config = dict(
    n_layer=13,
    d_model=384,
    n_head=6,
    n_kv_head=6,
    head_dim=64,
    d_mlp=1024,
    vocab_size=2048,
    activation='swiglu',
    norm='rmsnorm',
    norm_place='pre',
    norm_eps=1e-06,
    positions='rope',
    rope_base=4770.0,
    rope_fraction=0.25,
    qk_norm=False,
    attn_scale=0.125,
    bias='none',
    tie_embeddings=False,
    parallel_block=False,
    init='trunc',
    init_std_qkv=0.0282,
    init_std_o=0.0,
    init_std_up=0.0282,
    init_std_down=0.0,
    optimizer='cautious_adamw',
    lr=0.000838,
    beta1=0.95,
    beta2=0.98,
    weight_decay=0.11,
    lr_head=0.00438,
    grad_clip=1.0,
    warmup_steps=225,
    schedule='wsd',
    decay_fraction=1.0,
    decay_shape='linear',
    final_lr_fraction=0.1,
    batch_tokens=65536,
    seq_len=1024,
    doc_mask=True,
    train_tokens=579600000,
    steps=8844,
    dataset='wikipedia_en',
)
Each number is 128 + 32 x the weight over its row's rms, rounded and kept within 0 to 255. Layers, rows and columns count from 0. Numbers have three digits each. The size before them is the row's rms in percent of the matrix's.

# layer 6 attention key, 384x384, rms 0.0361, rows 259-313, columns 0-127
089:081133121120139162142052097182163128142081137153090143099163165107138115113121194155154175095100070094103154136144081099110148065138151173157086090125106139146121099193077132209074089113183166158125109106101125099142109163190143091171123118166105088097087079118134152149100088077129195116095131177106108134106116115129049108101149142140153112125094144151089122155160122150127168117166
095:062140132160099215122112125132156155124173136131111161110178143143137118130141122157154122179138078122090159131178074092130097178090120146133171093122093132116144139226113113183107112123113170109105148191098136096128107118141104127172176155192100154095127076127123188139102108091139159081144112120144156149124179142174130126090147129053152133118117089126074161110182168152086161094136
074:113103135234101159063115132101114091153147117094072122146133117093094142145122124177146045101164182133160078159128152110164128149104128098113141147155101165124147064156167122160139139147087112137109119143159118167133157109113061118118155127132123181170129110139125145231113134124134117129154118144145141169088191123129154140157133080112179104151129101117161097157105166111144128114105
090:103120114139097156072101095136072138068107155131063126151116113105129113117139181156144100119091123148113096194162124129178127141131125122140125156128156103079145143157109126193147132068131163146088106181086146107124144140132149132175159115151172126137121084114140183134100130130133114084096138131141153170117152120188169104127097171073157109125162066145146164094168111067103125111138
117:184118081149165138158197148068115143093110078133134092167128087172082110118115130096144113087147142140184104108111168173107163104150158133147112132177209163132156179091157133116096168181105151164143085094141139124128155088142121120082113147124137168121089124097102107109107140176121109145111166169111077180150096123080118107111117133113101180159126061143135122122107119086148130127139
085:141151164141175120111120080084065146146073175122137144157060134113098152143142129101099164124136152121165160084161179140100192144107080124085111137146067081128114102140150105136122112120131080111116084104142136153138135116128126113073146128136180117181067128138144108157099145121119144108103142102168121168128095100103120122141162114143119145141116121191130165147086163128128113101081
089:103107149092113081098110200139173200105108121152121106068136116110159094077137106082177064147123130127131161122105120090210136077143140141113132113130105168134123179131116115110127146118139151117052137136096172119125131123098159139140086130099097198107157123115159129137070097199082142125136111118132104122091121100106129106055211138088186085114190069124083139164094135147164229127093
087:103177169077096093118087114108132126172149098151146137098143149061136107120111128141169084099108103107126132121147114091114196078104135150100121089165119140136144108127092118116139123138134151106124079070131095123135169148203147120161130161104106111123102143134141110099072079110105167116109128165161145153073129147127104110107135129168113091138115152138144157127165158139122144116114
106:166099159154130086120094174133143100116111143139145129125143107077079161131106079080147075089105158167156157089066146152134170085139128120115120112180136134166122143056155207158101110134159076128128078109178174113169171114118121078105151125084155104111114215116133135130121098160099108145149124119100069123147128128114105069143108092165109154140127106173143104185093099132169171132124
106:155095147200134133127138186092146094096123090116176071107104109104055164100146067116141051073163162180154115094091139148139127157155150086111127149160135153176109108071128154110125152121140087113119130112198125136147119093094093113162098151097138134202172172109101097121143107188105090140151109109085117165139124097057122094082103108140119119148147123159146092192081112119189134170115
114:195126103141146107136167150106079090095121121097143089143115088126099148114110110111140116080170160158152145079086174197140152102146148108130085160143172138138127136033126170118126153134126104119125074094171122148120133087126130118100080100109148129127141180107144064106149150151113087134123160104107097136140083118028129114121130080151085165144156121137156130168072127074167092154111
101:126165089158123072114190050134128113141134150133171089134093108159156132143104131130137146100166137130162152086109131198084117094090097101121076115162197129123114137094149140110135122115175093099169131102129121154131155063140161154108121147162108106087118103168154115171179069170086121119132138172082195101075141107052147053102107111151124156132104087158089064140112158109145154117082
081:084138153054135105161140163170165084099159129173087106145118148162135113165094109143106202173124087172113187045147082133101124114152121176177141076147073088129155158136082124154084159111132079110119129109134100113119138173108129100182125117145153071081151158130104142064176154146133135145155138102154171066138134126122119137104098181141109144099103181074121164128179131176056110082126
097:119135150132144175136120126122062130170162144131136090075140103133065082129118161135144092170105112103160143097092151107171141050108128081132089068120140098042127104168135134141138146126137178111184097113152148207118166106155097112098123128138110164083093142159100142191095132133113118119094114166090145165109139078186089095180156101134163138162062102172128114082124151164124168102160
090:160142127091134122113123174103123170122179113070142130147099107115109160158166155100210085095090163147193091138116117131135166123157155093125093171102131201109168066131165144117152112135109136148141109137161123143134124064177118082075124179150164192129053169163142146125115091108127175094116103196135163180145172108175155103128118050117165160174140107182162115161088083147139154177164
101:129149099105149124080115118117104105144126157126072112100108138187104135102152174082131129149106070098148112123138131124080094116136081185159118141114102117147148072156140188135161152119090100159095101117135121159161148158149160144165060154135156175132116119178106130180071087083169163122112118101140126058130113116102090194074115077108128078160139118106201123142097083105121082119151
094:147127127155116125085125130105128140123148146107082172124089118102138167147167081155156098186118086166123130180167040106158085148112084135125165159107149098130125093142133142175189151161137132152067100150117165140182175176123153121116137133127123131160077101137105103145105139114140152121141161072125131122100158138156092085088199023123172111147167121142111183117090154109161136160136
094:140124076186151136068165131117164119177146116148173132104111148133078148104156093114150084071124163114166089161141145135107124107177162095175079167165129135133159065079168128125142165137142184171133098139094116164141203119120078153097159169176151147142046116131137149149136143165114114116143173146110146173086159081121112098167138053142164211139129099126145076123027086101199138099153
092:121091139129113144214131180167113163128176085096182143133182120078179086143098041090165158094183160145116127087123103112166136143105110142063140100173085149095117159125093080094077110130150148102139106111149123115115121142127134128163172087107080117102074162136117161117139089126082124159160101147130112104191129119073161081107135169118164093137113147131152122115168122166072177132094
094:122180162203089148099152138091135161110108106160085109219053152155129121122160123154142124147134123154087181126103141143133117100113052136138081168107138183139138138158122129093145178131164157130088076134084185159140139161132168109156124103167159095155113096065117131190115139161090116149100124123158110131115177092086103121104107132104119132160171111104086094128137147075116110034120
097:136104120133125119147131132094079122048145053093104093126178093166101105081134153169089093146082078152186137133124108176172166134156120151111148113115121146052138148149111129173155151093146095087124148142134090108160165129198058165158071128104133129023098138118051155129128113111106077051109145160117134153151099098143170143075118154142102193118086129137098159111141177161166150177162
095:087097160086082152102093147162102142150200127120135166102080118112104098126112111185072113166081105160144177115115117106171125158105139173118176150154112099103126161093090115114159140157128162069141145134104161082128116134125137133093159121126131150130090146107127131115122077105093098126158141059154132110086130120110142164067213102130143133156182136093146130128171094145143154130163
094:152136120136164142129150141098125125132157139115114102126108160177132101144089181149162128120072168104176125120122133149162116132148215135122084120131108105145203106104155143081146119110077151115112122158156175140117115106098120125075117178148140183103135203150167131109153164094175127097110127138160110177220098148152125106133104117165116115174046174127167091182086090157143159175137
093:120078143133064127131074117141140118101070115111135109201175199132195160130078040170181136135193137174131136123120156137131113164084113100176164147130120177080116151136095122144134104133176148087095137121141118137127064143161092151113106086098121076180179148130104124175140136079146124167120138118152149111083081102116124183132147147116119083067099149159085130124095126112123135175094
092:144130150090100125140101155133131179100121134076169119171123153127130183082141052154144116150098160101147161142092085141148081103089107153158147114050144134128098150141148147091192102092120161114096138075152114135121122143110130134132188108089135108125067115128147132128130112147138127175101138139151125077076163108120150155150103064144111162114178129136165093167106093133077017116124
096:102112116073174140108113094121115114105201098152128148195171141173083169116146114087139118160081114076125141140162115189135093101158098125102150152142155085080145183153093173098135147142117132105127118162168107128149151154122060123153095169163138204075152139137130127106138093088107116118107146142191174126072160123120034109099130166118112125139119138119114130117110162101154129162139
100:177123135106169099146146129223125172109174166154127113155068147129157080109073153092130142140121219119122135179068163144164131128143108073111136056155110088099107185152116141123045151191135135132152144083136149073075136140098137107144129094107122138197181161142116127082111120103126091120162103129128074189158139158121111131183161061095191135175086126134131098159147191114083103166145
090:125127124067162080120129090100065094089151139115087133148173160087114188183100101194153206172125094135103161089106112123105115127113091144134120078103107125096174193178150085182116154085152159141173092130145132118125157133081106117134132087084109072064118104158143151083138148138158093119060162102095119103120115113092111159096107172127161115151154106132056181084105191097087106150139
090:059079181116066104123101133169121085118150091133102147172090092143174141123130075189093147126148094165133194113116074175106115121102102173101123149125155189129125151108062119107150077135157119113122100142080109110131074166124111133184130093134110133133118110115125107119123158152079122147133150139151140106073155130096148097133105177131114064093124112135096100150160129104075071135083
092:168142062153121108164112126125070156090175105121128117129159205119164105164107086109129123100178148149152123111135142107150154088148153159093117126117108180111091167175144090159142098178111106141119165115079114123125126093140135107118128153146076107105097179098115123161142133168096134098133167120177062137147094076108048118171111124139138173113107175095083132150099098147131160143199
093:103095171097121169116127110136136110087169113096087127195168118138181103160119113187147156173133092159085150105092157130158122145122135141111117121099134171075092191148079099117144101098145092085159160133124132118108086160131148119178119080115052131110146121121110074130093158128125106204189166130086091134149105152127094120081108182100138110158131127101135154143205147123138088165053
093:186147106101092177130144157136139177146129154116150150041141109123155079161011128114177094113160127148154119185115075099188108134130167124174099108101103093134157112155122113170098147116130136137070179104112156161112173142050160169097099169090130070115067115121090142087142136104152132160127113164131079176151142116187182087217137114109120115132133090079154126177128136138106182117188
101:156139106131179151154202147167114093123186139139121166123084164109162111144100119165145237103163095109140078082114099145115103136107120098133108133153114127163169116171152127105116130118130150166109148077121079077150255150105147149173161159119105132068115205174138111122141130102189149165127122145090163134140135120080114106168127139106147149158068117173167096094096180131100115112147
100:122118144098104093192138140088111116131172099125172153118125137129136136096108096152157077124141155088149147187194136184199092126133073127082129102161140179177106172142142152117077111187103102191145121071128131144128141101144158103151186125144110194120136138133098142137118131088071185120152097136116138207141125100178091088091114103110154170144131141126095088162103151168114118142125
087:113116169175118168135120093149130105076149131121047094179143116080116122108176162151165103131088094139096117121145110170103143079105098104067089153106169154096126146145128150123122088107108123085106091150058137126162065156152106104141085140131160126165110113090100064091146113128130164122089115078094136131121165136181118068073084170087055121123145092129075199121150142124104124040090
095:116071142084050150130117111178117131102116104145187100100089005098144129150160108154109059120165139175106129181135118139124156072131153094155165090157189144118065160095064150085102119178158089117153150126148163099081127135115115099159082130162118160186148073073149104082153068141058141137118150134126145175153114103172151101116110092142143113138144137135129176166118136090074135186125
092:072093157134044141158118169155109098181103118121146066142114142099153100116127074142134105112200161084134137128119124124185144085114121175122140090045172208083096136129090124133128087091110163055164165122116090067141081104157096127114133066158084160095171114134107139129143075086111130128176145204143163161162128135179126128089096188123115162176111151096159099140194100124150115162079
093:088121066122146111113133132147111152186143144158142143082122153114100159155078077070149169117140194137157064099174085151129135137127149077155128091154081098171137187137119062156093095136076148165123152204154115085133119119102111113146132173119113084152107142152163185103162128159162122118126123142120125129147186163099107096154095126176123070094081172187115176125115137178149155185083
094:193111073109140077171137119093108112104133141105133144146142150084152075084069110092095103131149107161144200165156096109185177106152083134149126147118166078113103205129120146134088222146157102124098121124121091156137191178133159122194119094129135127150124134123102134093133116136152149080111125110180164089099133136144080176113186110094150125105129120101040157112126152109071121136200
102:154088201132186119157150152141163076094094137113115088190126207171184129138162136173130209083167175095108094062091174103124107171142125133133154116118091116129138153110102154104112093084120123130152164116108077142119091121152108154143131115101161138105181179144153087167170177105168100183154060068073144114141132130075102203151094158113097146138086106118185086095175162061138059093061
097:116119114125131167098120154080148091183107114144115114124129117161120170156121109180158164118147124168086164092140151152100125101130127188112113164144145143142103099141108123071180101102084140143140096116109076183117120131172095157124135129107101142123110181163160126146151165143127156136144175168113175141132141146206140070115103079125075081135099157158106104159076138162134107104083
088:147128117155182124099098115139167109143175189147103115144170173148098178147169140149157008136064169178184089165116160156092119148136195107133119153088162151078171115107135185123154156122141148158164134133143099121114132134123043171107178178120194126118106150154130151139166070112152121120121151167127103152127163110102100118130111077130173191200123118107098081115094112077172156127129
098:133160086156200145087135162071108183126138155134076146130111112146102160145153143161154143174134108165103109084070097187111124186158146114165125117102134116098120130183141075140142119144120115154135132112161130124124231144150163081101058121125140111061036112132073136171110158144106124130149153149098121084069087106114141119106079140140144104165106156092143153108137169131147123117076
098:095131135105146114154109096120127076136116076097127102165130188157167155164107103187148150051144189112154069106079152152121121107111138128067080138090120153147159113108094143090136090075125132184183102111157039136126076086109125118046182103112117102113169124152140136117186123158102154130174122164129146129125121101069101186172080171141129114140095125100106061156138087109116137176051
095:114055145138104187104096113182175051141095088165117145157151119180149135155085085177116129097176089136114140101143097133084083107118147164150097135095176142138136131154096135124097113126095147128112147138078060127154072160096074199164158138123147067098176124112118079079144108174173122197163160125153195140129131140069137125134064168129115144127059112108149126089141116114117123113037
091:119131133158119114119140172150160145121132102176130113141063128108177097148078119115100157182216200119122140095182157109106149148156159121105150089107132154166130150105132052096081106099104083101181092084159095095086112090105138111152149112155096137091104106148124097105160122150071144187123074130105121191156175178110101134131111223113101180118175153092100129128202169179125128154119
094:142086090120130145117070143165131132168112085140103119070153144112130167088127109104102192180142151163137198103114108127076110195120118152157127127190099141151126094127153159164104147108146167139147168130132052081143133116124197166203122132176154136124109128135097171163098124103112170155122145103112069104106109196054150150170139180130145098107099118094130107145116144161134153132113
085:184139123115180100102164115079078138113108159145131127102131088118117074147135159074194150092083098136149115086102177117134188137098106066127097115110117090119132088095214179159171191151133143169122105119096136148128162093135164126057122122137148121162091169133126152172155108173119132088126127113109087156080131103174119132114158017117200123140143083149156101138072128127162117103154
105:161077124058077107195162161155223155092127082129118192156142116108154117121149050127165108123147126187130124157127143158094116154114119096103148146128170154141108139066115173145119147166157194141104159147095132138157131148124138126108164149073174119199088052129152152083132098175131143137128124120201167087073185128157146165132107093133132170085170101192138162148095073129068124068101
095:093126137138097130173096139165147128118138063150138100089129126141178111139057120130139154104149128153105101128133122076209137166132148142150154054105117134132139160121134104128095062123177115060147188134063144093126121162160166143150189059097108109169176126090123129141133121182162117125163094089106089120192075183129144108150192126139132154111120168133094117087177139155141148177180
092:159107171107155110113097150175151134036070100161093182162139149117144096171078175182066129100128128108107142159122117150122140162099103110089154106127137073128098152122093146090124096141166172114133135106126138126140113091097111108159102129091118143128161126088126106120138148155128105117116132154140040117136180181062093174170146187125146181079136143119139112121153179095101058155110
094:180145130128086157109156101122135191169138147115127095067153101128145131086104160140168058108082081087152107160108131146155116152132117091099180165148095094138118132112147138176116077152108121133125136177187182152098148078154169057110070119137118166148159135115151139138106107097183158074157098111145116171202153099148102117084149084125126106119136161151114171119108098152140162153174
094:051100210130116141173095139138101084103145127109118132119086138174136087152068121178082215175161130097093140090109123063107136119139124155066131108060135145127104183155046119089088096061090076059148149120087084075127078146159091115190124080120125107160196153089110129118148150096110102123133086076164177138160084131118160143108151146162091180122134176123139123104178147154129104117078
090:117160135168131145106088087108097159149111152119185124174180114225095175112172159130203162070123126069179134174101174135139156170131156105132141101146088155086183091163117163203163133181163131132149110181130128146105162090192129072122113196122165174076084121193145154167134099136178072081129149178120057121148122086140130128091116118159148129199160105164109117127088158138178176170179
087:067115142104066103184062140113156099118137105124123113157138155117145095136128130159124177124106147135109187065141113098132136142095107193141131156120120107093127190118078129089119106120095116096089113142155074160148083132117104135166056069146117157085181174122122115102111124146150091163145165132105172121147084121099135152076118224111091123038128219093099178082151140150147116136103
# layer 6 attention query, 384x384, rms 0.0362, rows 260-313, columns 0-127
113:108106153123101119123127107066151089103140152134070104112149174123148124149122142099189077140133104158169147128188124124086159155198138129134115124129114148145146127166045132119161135115115150105067151152154133155168101125155117158085195143148133130109168154108137152105082143058121161139083106157094190138114209155178171155131119114141146113116169190171131165125199084165157136084144
115:162117109149129093136127128051162115156105144138117109125156183127149116124114166087165092065148114173150176107193169081146163072187148107137099146113126117081131101113044104157119123082108151096150136156111089144117098118164053202073143104141131108185195167109133104089081149115179121114133116177140189116136170070135159150133117065102101128174156155197072149126131087112185109143141
097:100087149125126130099110128111132147123157154139083134152153178133130165156074144198153124142121078198120121155142114143145124141176105115132103158150094162085184142139080068164182143098137139175119186204106157117166068117143152145104118154113198099072114199105134145108133147113140180151108145090081149149136200153086144142079152178132128068122151137112067142113071125144149131115152
094:129165143145159103116114172118124141125137144140082167099124139146107124157091140144115143171125132165155180162104149111112139106185123132150126146144111135146160136112143192113121165197106158146152132107105159163155096180134088146085146064109052127158104118151138128086103069113166092079113078113158140172113062118156105123083145102086159186119157152090132123180148112116129109056108
099:139143046082072099121148186148135086093162127098170098091162115096129149194167089129093098178097051162133156148112128118142121076137169137153118049129162117112158121154049105122096107096165105137057150118200129144114144139106097170163177114157143092095130134161122151114066102114144116095151148076125079099163124125132186103088134106121132110105115101110084100045128127184108135159127
089:136132180185169124172113150163152160096107102120118103137134145071148151108068190154064126117127128141130115157018132147141126153139109086112159126139134123146119078094197185150094138109112153100116126081202203075140143068149149077210163139172115113192111142173146143108171160135153144125105152091142074141122172172104091168115079117108113145110079136138127193200120125089114166120156
089:110094094140124155149136105145120137116121143131091123182142079117097154136098125138114070159129122099119174130095182139124110139133141116089157156118173138100043144074071082092120141088113152123214089104120162169092075136100131119121057107132156165123115140098105111106148114132152164132127149115141098162125098148125118123162102139127110132129140092111129117163089115124131086161139
111:159128124101185117126131133129100111112157127085157127172107077119122129121073122164113095119135153126095058088093177115175114142107082090111127173134156092114084141086139112101129118138101141101162092136148152141099127094049136138141059112088155197137144146122105083180192113152124097107161132098123059153165097117140095102125085137136107129172137099064123140110065119064159107186115
106:152124147108100091140084115081148111136150113095145109098088095094173097138123172065157075070150144124135141136110177114191142086094137102165140151156154115113125105066099140098125095150118106114138074165116067166117132131106082138051108076099122194161155161086086075171114093143203114155132135119108134176128132068097128141145127081100096164159117103151121094152132119109160047135108
110:184173089149161143146147163099074119088154135120157127129104124118174135123129158081082106079113146108114111101142154139160125063100152094118068191129151121092106159092182138116105141133081100146123095111147098156120134169082069127108071102118101138193165108105142078145125097180186052119146150149117125166166130110071120123165141137074143169163120109139143117140088115088131103138129
096:121138158141076151164105131099103116064151147174123127126108192141125140113200124155096205124150087099182131109157132156083152111159112124110131125117115118109107125187150082090137083134180105100092154088116153115194121175231183089140164086116094083158200147103174154146147125144101112122168139147175161151103115111081102112104199130168147108119145141167129136173137133206140127124139
101:169156181136166141108155140171098126130132091149126123170099088195076087078106143144119208112143136107106066169113102175117117168124139159098148118194129103137177152158202169073121129171096097132132156076145133075131155135072164061185142177159118115123172101126136091163178109128158167132121159138117092135093071173142127095087093175154129094126076109091111118159132146088093177139088
101:167094161156151158153130122125151149112148123095071147175086186121164088135123203148130097067104065076101113156172182131146111122120102067122103150145119132059129089137116060157172073080130198092138139184117164129136133131175071088091224128150149080095106126188145113091107142128109150151164119081140125117171157135177072111134112165141107114191154162177105142126129185098124144093136
096:116119133135144106135167150122146147142116107098147132161126113105144133124107165124144049115078151153157128132163162080107122129113105121181111103174152120163174142102164139106128101114156098168124092175047209122117147156098138106103077117164140148223103118122149190168103113105165146148108139111134091176169155106186120113110151110108117173159178133144114137162083176089120084118179
103:128126140107181091098182149095147085132083084116166160133160117066148086132115115057166042118138118122110190136153130117128146102125138157155095112170125104199104154143136204144123130150183067172124151083170120119120170095136096128108112104161124067148179128146173119047100128083140121158138161144128041086174141107121116122130070144112105118144106121155114074165121115118097137174143
097:119110109131127164156183145121157105175130113052154120109167114135098185156121116119116079083139149175120133133109101129127106120143144129119089081158155159119155174124106132188115142089192148101100132154162172180128182077108170188149147124141094081225143112169153131112135114155116156146099131217100105151150184200145128157099102097133124165123160105101103172105088113124116166195143
097:137111079128081139123112174094116144087110091109134139120091173148097127155186130117182095097118107105121158125122156100187144055092157063174128146098118062054069109099128144160100139141175121146109156106107150095135082152161117101160102132148126132155133143117145122148116092129158092121153104125172153172133170052126105142118123134128134130132122168159121126127077129124169095092174
092:110169153078149126130106065102173095130133162110134152089102133137104135118127032111078133125121169104157049120099098139126149155073089103112128112142132140156119115160158082103132133137126155159107120155115094140103094105098199098100091097121062196097095150126100125163136156083101158132161089143104112156110119165156129105111120164144098119180104122111149068177155173130077141092111
099:144136181068140122120098097147142133140163102149155115156147165162118160106063042153126174135125064189112107124156109149160136158145063131125112159100091151095139129121139167107166104105112133109123107112157143108139092130116168116161114138111092082106108143107110110123113162130095109133134118155118116100121073146103100128107173145129117117053206162156123191106075137118119139171098
101:132103154108158140116193112139082168083183157086105160143122156185161176121074172115129056091125172090130187077158143163174125141130152121148119116138141054066180149078121118153100125090156134121150143206106123108120137088126171125101195165103153160142144140125139136100084157087140109134068130096080121136133097121110148155041113153189143137163167086152105103149115116081147123082149
096:080090129090136099099144077166110092113085054128135127136093059068144112153128098165110093135102177134145160193077130117115109174138157139097094104149145142205108148053112050108112137149139176133137134103171158164133112057184148161117162101228093161091070141085116124092111094079116175133121149168164087116143155153142162144127147146131085158073149114083142132178125123161118110078117
102:134089099202156116099188142095162177177175111145121133152092108140104088150135149079109086075106105151108131142123149130123120157109196115115130155171130100145121066123152165145103181144153126191147134116065195126135157164117123088111078146155149140189136128151098135136139119077186157115151150128179128089152131094171143124123165112067150099216068138148105093123123155103144124094112
097:173184115135117134093097152144104147105156127129123115147106147120125145157127143156101175114128145107195126124146136141140167090164098111081101078098147122047162155128127123135090095091114087082099095123128081135158119135136085108215120123124139102150136148174163087099133154161116121155116113162141184080128097112117190166121098107159128101119104104114120112103098073100083067164085
092:109139105111142111129151161094124135145087100082141116215145134114158151109110104136189125138107137117153105123157157065162123162075133139140193081075083151122156169159136113140147147121174114093133091083122094150126181052138147132176146065109159088137143166172146082123133145078130151155135188168061124152115115132112134150166161149178103081080169128146097105112137149148100035188129
097:096165090150150135082106139133130182128161082160159141118129128173127117075160154051124111068115150067112178136112107096131137103081148107126130132174133092172169086095162127162097053091117164153131123142159146117168136061124122126117193200175106091106102135123117104160093133109122073099085096142130093117078097116128097127069141184172172109122073172172092136061090142094112137108107
099:088177154089141112095107087099122137180119152105094076132220139162177112126141094133087059172133164113162157137109137140118136154114158139090098120126152114125126171155098102127118108119110182094106151070163121099081165159120177131138106124184073105142148063149132146192112150130115154081174080164191093160147118192203161152139186137094132125153081154156107175182166104101088142116127
096:115139154110132128110127161136089098055118124153107159142159130138138146148159114160138255119129123095098100129112147148076064135183085122111106141137143136133140154136131152134111101123127069126117198130143097125151183149105175132151168121134102089081104134137162124113143142112117089118097133157102106101105172213092114109062137124187152122091184131091164134136143136148088148127119
097:126118100127078149113138134173139122132105106157143119115120111119131176054102050206109184158139090084117116153115115127130126114107155148083129072118132106123147098127114104135155072118157183100139101074182100108143140163170154139189124154109108076104108155111124094069154077160070109099111136097055138168055103167097087132139141130186143101089113174086159120103092095136119176153101
092:089158163087111085101120150122176121089163073120122117072073131095044135115120109156106130175138166113142119150153143132161144157135110125072119048154122088045089093115190137110134135182153105141154140123112184138105103128125131158086132140067085189056156144106104160097134139127095097113143101085160115194112105136154152163151142171106067110086102110058155059141115126161158115077142
098:136165130110076097140116086113177148089123145139105099150129162138141135144123089121104160150141108166179099118105128120078110108127156158129115078150142104094160181119105068112127131119098184059132123148203076133141123061148149144107208102100131118184143137215158125047170125092127152120105084122133161166085092146136159173152123119143124098117167162144162138098157088167104091142150
094:137149105115118124089135096051141116131136132152054141163096081141117101144123113189223132096100139141120113166186121125147062159148143179145151095159121152113088114132143174090082160141170075224110126111110191173108183178095217103110094100093121194129166085156142113099133090138126206127147149115149093142199153133167140123117154149106110100137144118119107124195104090145117153090120
102:130108186174122133136189122122136158102078100184142094169161152183133084117151145192183131157126065113108137152097108139088108140099146107121127102105100132156140136168103172143128038150100124140146188064154172105138134118150171092196174165144173109160153154083154114110126102099118166146129090122175115124090132178154159118087111129076121072113135154181135174179099146139125091115146
105:122103113102161085136122119151084150126128150037138123112132134146098180136100188142084186170103200096109148088138195137146138164150122146066104089066097182181121113115134140104099081157165071111118140115122213115111162078103153118174132149103146160183192113151138162206116165112124105125120133105144081140161057161150113137087121150161162120168108137161113148101124098141135138125069
089:125108156132130124129124132090151138135168147134127147144175159160138176134100095175124155076123121173155089090115155112144129114125054060145120155221124143124164158179122100146127153094067138151126101224176098088164118091143123143134096118111176085099135194117112134168142164088070117154091123155046159189051104133118075155089143137201117092127198143092125143117109078087076176163150
096:143117090108096153105107048155141186114159125114108115123140145162186141118140107113158140124110168113113172172141215135162129134104109123138142120121163156080085156080050114119162108131124179107105122202110114109122070100117085158118146128190121149122164111111132155114178088158073125122160115128090085164103159174171076144176091147153199121137114105132133186150111127100047159134065
101:100163146121136123145112108103116141111117100111100119175117093092118125120051090191109171198093152088189089138149123118118139111133131154072153098137111168152147170121154084114123132160079160159109086097115114134137125121150166108172136085132167185112180132136152163138154067126109155131134120108147118181086069103142162140080088148185085091081165129090162093120139136154147124095118
095:108163057153103099137102160157098130075165100133156119093093162178104126135217115168141129119093123096113056161147094144082116179080101146136131089099142120140090125128163149105119092112125091098082143186108120092119100184151180107175122115116128158128122147103159145210137150115130122119130147113153136141165126127108163136165148137143145093086082140086091129143126152101116136179192
094:112093108040119192104109119124109135108158139074116111158167111118121137128127172174141125127099171181180236096128144158123105173207168168160087140057159157129130189142100092126072111115089132171093099139110132129085113135091120152140139122138081097148121099077166106152152113139122107103082134139112060129153098240168111128113140076089145133097116056156133125135089051140093177128108
104:161109178123125045147150140108149153154088123174097101177146132128161092126142126197134146137147079109165126095080139121073189068097135122111162109088134127116175123142113165125118130113070120131121170057156098114120146135157073124159150177149104100129231100132163107121145091128161081101101090122124156103072127094144184149078119146072110088105072153129119106122146125090066090100073
100:163122131212121170153160150091128162164149114151162106145107116137108137119159120106151142084137035102097094142109134120104148159091123140102147089163133143100161022122161149131096080110136089098125131127087150129143149117150083095168137133149208061130131122135125141128150144162167169117158127155109166141125122069122124151140115116065116131182168141152134127078099124148188157161126
094:116134126120153109116145136158123116073121106121106115130127154113129121149101112147138149112153145149120100149106144132203108086169177040129108181120130115076086173109204120136146083068105146111106150140162131145157112154153114153122113144140137105167181160096105135106120138145205130176094102203189151146124161105162112166087128160129102141139114103169108177129098104088121080104124
103:107152088126137105062163176160124151092111097099120143110141130154100123050148222146095151054152142152136187161153186137117116128121141146141106118144148088104100187126106168159086127117179093139144118196156161095139115077109108160136137139123158089189090132166145140072123131092152162147121123134147108135185094190116117108159168123125090125143138079162110138131094124110138095177145
099:156161102107093085155132145096154096117110100127117132098107129141145140113144090166047192142125062097145037135169159119121154080134123136101176110080136147144112069096197112101147126127126055095129124058078141102134060107125104099134098102132106150119174151162159161101161122146174109108154115110119144108081110099105154134115139124116100087115140188137109041095104174151142070096069
097:142165109178142148144104158113121164099151080187055137152080145192123124144133125209176213129156104127141085149062058134120085098146116136100128132134106136128132132118105170122126131112131140127111173100100134143158076153102152167141142193119119154104152176135129132085134095139157146130187148100162140160036079106111134129108087182110120105090117159094171076141138096106121161094134
094:149162158142103048166145151089120093110186173178110067164113094169112102073109169145129220140087161146130107119134137107136125144142141144143157133108136160154178170179129173080129088163067088093103106120118122102080196128155128134120156180089138142141231172138112134117142150137137117075158113097142141174134086189114150168127101135143123185119122093146123149084125131088180119090128
097:129175135090190145048157127196101087125029099161181120126153104139091086135116138120149098104126131101103145160075099107107130135112148155146099090102109095217128168130119084163140118119196168157135149119130139167121119117139128091133118147090123117099135107095144125153101064161125179162149073119187134171176126133112121137118122170118101120172099177084149155164141107185118125170102
094:133091121125124142148167083126115103143112177113121151093128145097118095126183219123110042076133122151147092077139141150211187111147091103194098146153116153103128062135169153126103102118182122187187144101056139100114132144143158131137101109126142129060051083105167140224147121170093116104158134137110125126148165094134184094138145105088165126136128093160107150178126105178167140085119
105:125123119106147132089096104139092147113122164129141146197104132131135156128129129171179150103147205172141133122126103121153146177093096115163147127109139120184149203112134087104124128145161135163099091136150132123117096117054153171150111121125122068094159121102163094140132103139117146148126183161058078131099126135140096152150161130150164120091110122051088099107147113105118068207104
102:159112130122082109113067076114143098160130141093090083100121100120154103149115143120191123178109142135138096122089104144147144180105087085103169103069129149178085149131083116135118143093130164091181110118184122144157128109160202147103154133147142178139139131117131124163138103124098138093136088131107111132114092171121222092163134123141133138133108104069171123127135087142150069071118
095:169105142080167146114095179141164168119141178182103124127195122135193158129083170136079155173117120185152132150118129153177129106151125086112139153104114147094180110139090125136191171097190155105150175071177093170139181089151125149168142133089100037147152079097171125069120117125132058098093077141086169125126061173106090171180148193106135125108136116126116122092138148077073044174135
100:130158084145169130151136134146091190161125131041151108112134081136130129151153230085115084104133148169097212142142104139141117162148134120044115140103154142125092104104080155138089139118144116066108152193139176148114092120094140163144129132128160155181143083144170138152113177092096110134126141121138153055204137146149215145115143113133117137152128083136130126136123133145118141178152
104:167151138122108088145150098136132075119136073144134103140140131127109127105102092138107157170138085079103052147086129117105180145111097165084167134084098134152126094154127101113131119093057096119147130064162115092163104106179117131150078126111110165075144127101054128120175147149075084111131086134131121117097127112158201145145130114131111110105125100127222095093155155160158120111121
093:108159085077184117133110129124130159124098117102142152135134133110138073124181106119141109121094130090117178188117089143099115061095131086124158122112127094171052141137140148196144178164137159129088118112125140162177125102147128135095124090105087120209106069098119143151115152154125066141115069111169103096175157091150148079119115133195097144175105130149089200152089156181117132129106
093:167106156171145125093090140130080112134110143184138150140115088144117139142105192099087174105113104114111161103057131145102183133150177125149098142125145143124184161162098153138116190162079120141149115086140096131137114111148084109111170098124173114175112129141086135152179120095182127112092121116105115124122067153081187146151111081151102181114083115103180112093148112094139113162107